Part of a small language model's weights: RMSNorm before each block, a smear gate.
Each number is 500 + 50 x the weight over its row's rms, rounded and kept within 0 to 999. Layers, rows and columns count from 0. Numbers have three digits each. The size before them is the row's rms in percent of the matrix's.

# layer 5 MLP up, 768x192, rms 0.206, rows 204-232, columns 0-95
098:562539496464573453465466468449467515501477536456540488484538410602593544434494485503469472505643481526448425434422525442445502436555515546502528522498586478463460585553473451498452502546528563462478482446499478404566394483413496560462506427508534435527538487477630521476421468532509510394
095:527556419519481540527472423519484481526523477530543493506552540449402492392489560498591543495488528420480436432393472632564424516479512411474580539529541510474520462498512428471582502572516488481519476497561528472541470487498551540490542477445512511480412550487549503460379358485552431495
101:522514447458454441457387524508492527459480501385493614611445442611540479463484416656583462488543487477591431596450450467515482445530494500492471457496470409493504515476461512476469496499506498521494517472545418440485477499455527494551537460515431503528498534453476563552450497557570518474
093:574565376523495628572485537525469528455568531534481530562526586556487578521516561474464406498407544469530529540489405458509404465450472518475460478498478586416535486413512458514508554484494498467399526492488495536520421514584447556475519480588434532456464478531572406447447485521470586474
098:503560575480481528439480471495450532505495479512505469529525473456536543585466455403468526546415466494558520443502463431533518484572466553528557471449414535482582577473541501600486403504484589480513538466489479585569499384543470510487518467486565574444523453546537570548467492504545479503
097:528484481504392545458529538510534565599646483456475422466468491516483558444471584444531586519487577489471448569476467447490593503478556449426570502508404549481500498505483526465504540560563458487538525427555498550533433408475567484399481482458520517490484522515529464475462545533398461529
107:509502440460435484506510452495409526487409506594427415550573411492536382489576523501560470452524519508535494492525612447523498468530560485454518385435429458439447531515466457397527483503390525488390449463508486472457480529524466435462481573542553484608446486533551486458413463542457577464
100:447494531551472531458561460566462460574641457550479515462580583586475435454523416496576511446531589526564512588580525434512529447473442498464618532513467511542469515486471373477484473436480508513484480536476482448514540481549578481511553458568490524552448463530519475496453481446609467544
102:512476440551525516516502424546578523564592504526493528572502500406405466525461540493401589573470530535480464494446509562539545463546476520546574478436510475471442415640529512501472530530516524604457526459561476586500443558543531502567529463418580480498509428561485540493537537516489506454
100:542531480408538456417565423569567463613542536511540526554528565483506582571476478563489580553486510540489451406496453487397466493471543438497451491493497541481507463475531467423514527509438483476502505583449549435439510557543535408557477428507379539482484452457549429508471494614495491381
101:512425475521452543469591505469507477512460500594484414453557481567454414502508606549560521589484592499556393546498515453474549458582606605566572492503486425484464489536498449425513495530591392542460438518430592531517481491484541536452438482466429514495536470561540458469505498518556508504
100:419515434543528538546525494494417523636497463456560573532432487599361538531506506416516557602535499472529525500502583481347408459557525488534466447537496522577404555476521475491517444526509461527447475444558517504484507500478479530500498461454556502442508519512503501480520459667404525424
097:490498558548414385513424529632497521544496490435484506471609474519406512479547424449595536504554531467433480511564555519464403513536593539480492553476394536519507468586483594500421588472550523469529473648523604444410449477540462477514528468407396418506451475511579397516507514504504464467
097:540502505436446509501596510519451494488506482493425538527494398573436534497513524466491549524487541579560478503514491538471430460441457474456483401487569563443498550586509527560446489479432413441512509473521525480451560503511532482529573567453551507554466474433471482436525562535515527478
101:458484461589508534488468498458483399426593486507472527503560548568526563401493450451506486563472528469502557517410491502464533470465503479508590448539486454433490517457506506565394449498472556556520450502477550528503442591481482492604505537536451506534501494530451477536542435473441466530
101:487580503481490456528552491530611544619520555515454426554469526465480462581471416561476510443488589420436537391511511642394479499457447633532515484486559554459512478476501440424545474529565546478476400529485495538438417470478498523461455538477544551487453494499436525503475551534423508568
110:527474411319553546575471544490462562477551526445406456486514555450510594534480539539478508562443487466556486517513516571504461517491517451426517511524522483478508524572557546531508497571576423487556607548434553454485461457565482604497534550478453576502570452496424407542421476542497494638
096:527461623435471446504521426461528493583474510427456540504545432563424498445433485439441529463467570605459486532474425498548443496475557564429516472443504453493432559508551473391490521543383528565508468477531474464473513486566501474459532434494417599537492561476492434484575536429466570653
098:516437437563495436504544501515446482503516465516455446538462483523466521523533520568520549517474449513476455513364572525499511504521479519491496587481512543556586563531449390516529507530573472513529453492492479371492493575496532472481476514401475541496464598424585532513487393597498516457
107:560542491521461385562577474478510523493475407465535606432460426504477477467447520527538499421580480525528483528491517494554534426452471448539565537468503442490475550557635438469447434500380504514527414417476502419521417483475507500485530403580458481525451531436489525442499446518459532476
091:473472517517586526484376652462440424514505593502458411452510524510428602541478499559543465491498514459551486518473497584540567578528528532552565435508449428436420443470506531532504515472532471501600497548495450429608434450477464506514501517493436445600509436468533507519527487465583470448
099:523509581514469582548510479423519473533410551556405537513503525577585502520507543428468543424494621435517427444509568458561549451606540520457499472486460459430390584477459559479534483495528524395524422576475481496494496509572561566473499599606485531522474479512540531540490566560479447606
100:623519460534520481489531455477459470459593547592477565442553462517515494514416480493531456536530617560447576434515561529561535464533499471514442517505491525523566552531535479432533453490536474536523509445488546428570517509576513476445468485493482554465478519491579482563590464597426415519
113:637501538510587485471503452484548530525476528545465518383442525480483475615530528496528456481543590470435576557474522515475424554442524457493543443543508556503471540516562530505527514447444496560523557480483563518413539512465533565553552484454527581453453442439490471486511499573459553492
101:575499544501530566526478631499522449572483473580438511435506509497524477431448436529509501465544638490501511414540509582441466512558472487451412544502517483539508391553519490426451461446531541502553476429533572503424540413581500442419455496537466484447460552497544536482422542558594577528
097:579608489477444511542493474497457540506455510497486456500566517541460448498485526408511425513450439468461548504444536497532498535565530545432650519575546457540435451466435542446476510431493463606521514471533459560537463445473465541450538522469586437503495517476590474501438460536443474526
104:445524443457483587552568444484561558466550567581487545520548493518527473445437460477427521496528559464464505524550440461472565455556545478501477506413554502528548508621560469461518524520478563448554474423491377509571393525448496512562554463481580515616501597531474529514427560497495404494
092:624496464501559585480603514496497453449464504487490519511554504485405549436461448414427505533355503493510496359596516405559601473510561520434511471511555408519483487523470547517435478543536523422518517450555449440468472495517519580493504506478481466543542477534515468469429541478449507465
092:580460567522542476569579512573423498509446475562517504540522551516471532586487546454468525541492563571497477547514446503502498487411476434659515527493520432549458530513503482489595525502470450486557579471488468474533433539515540389543558555569500475497602512488536583569541476492541536478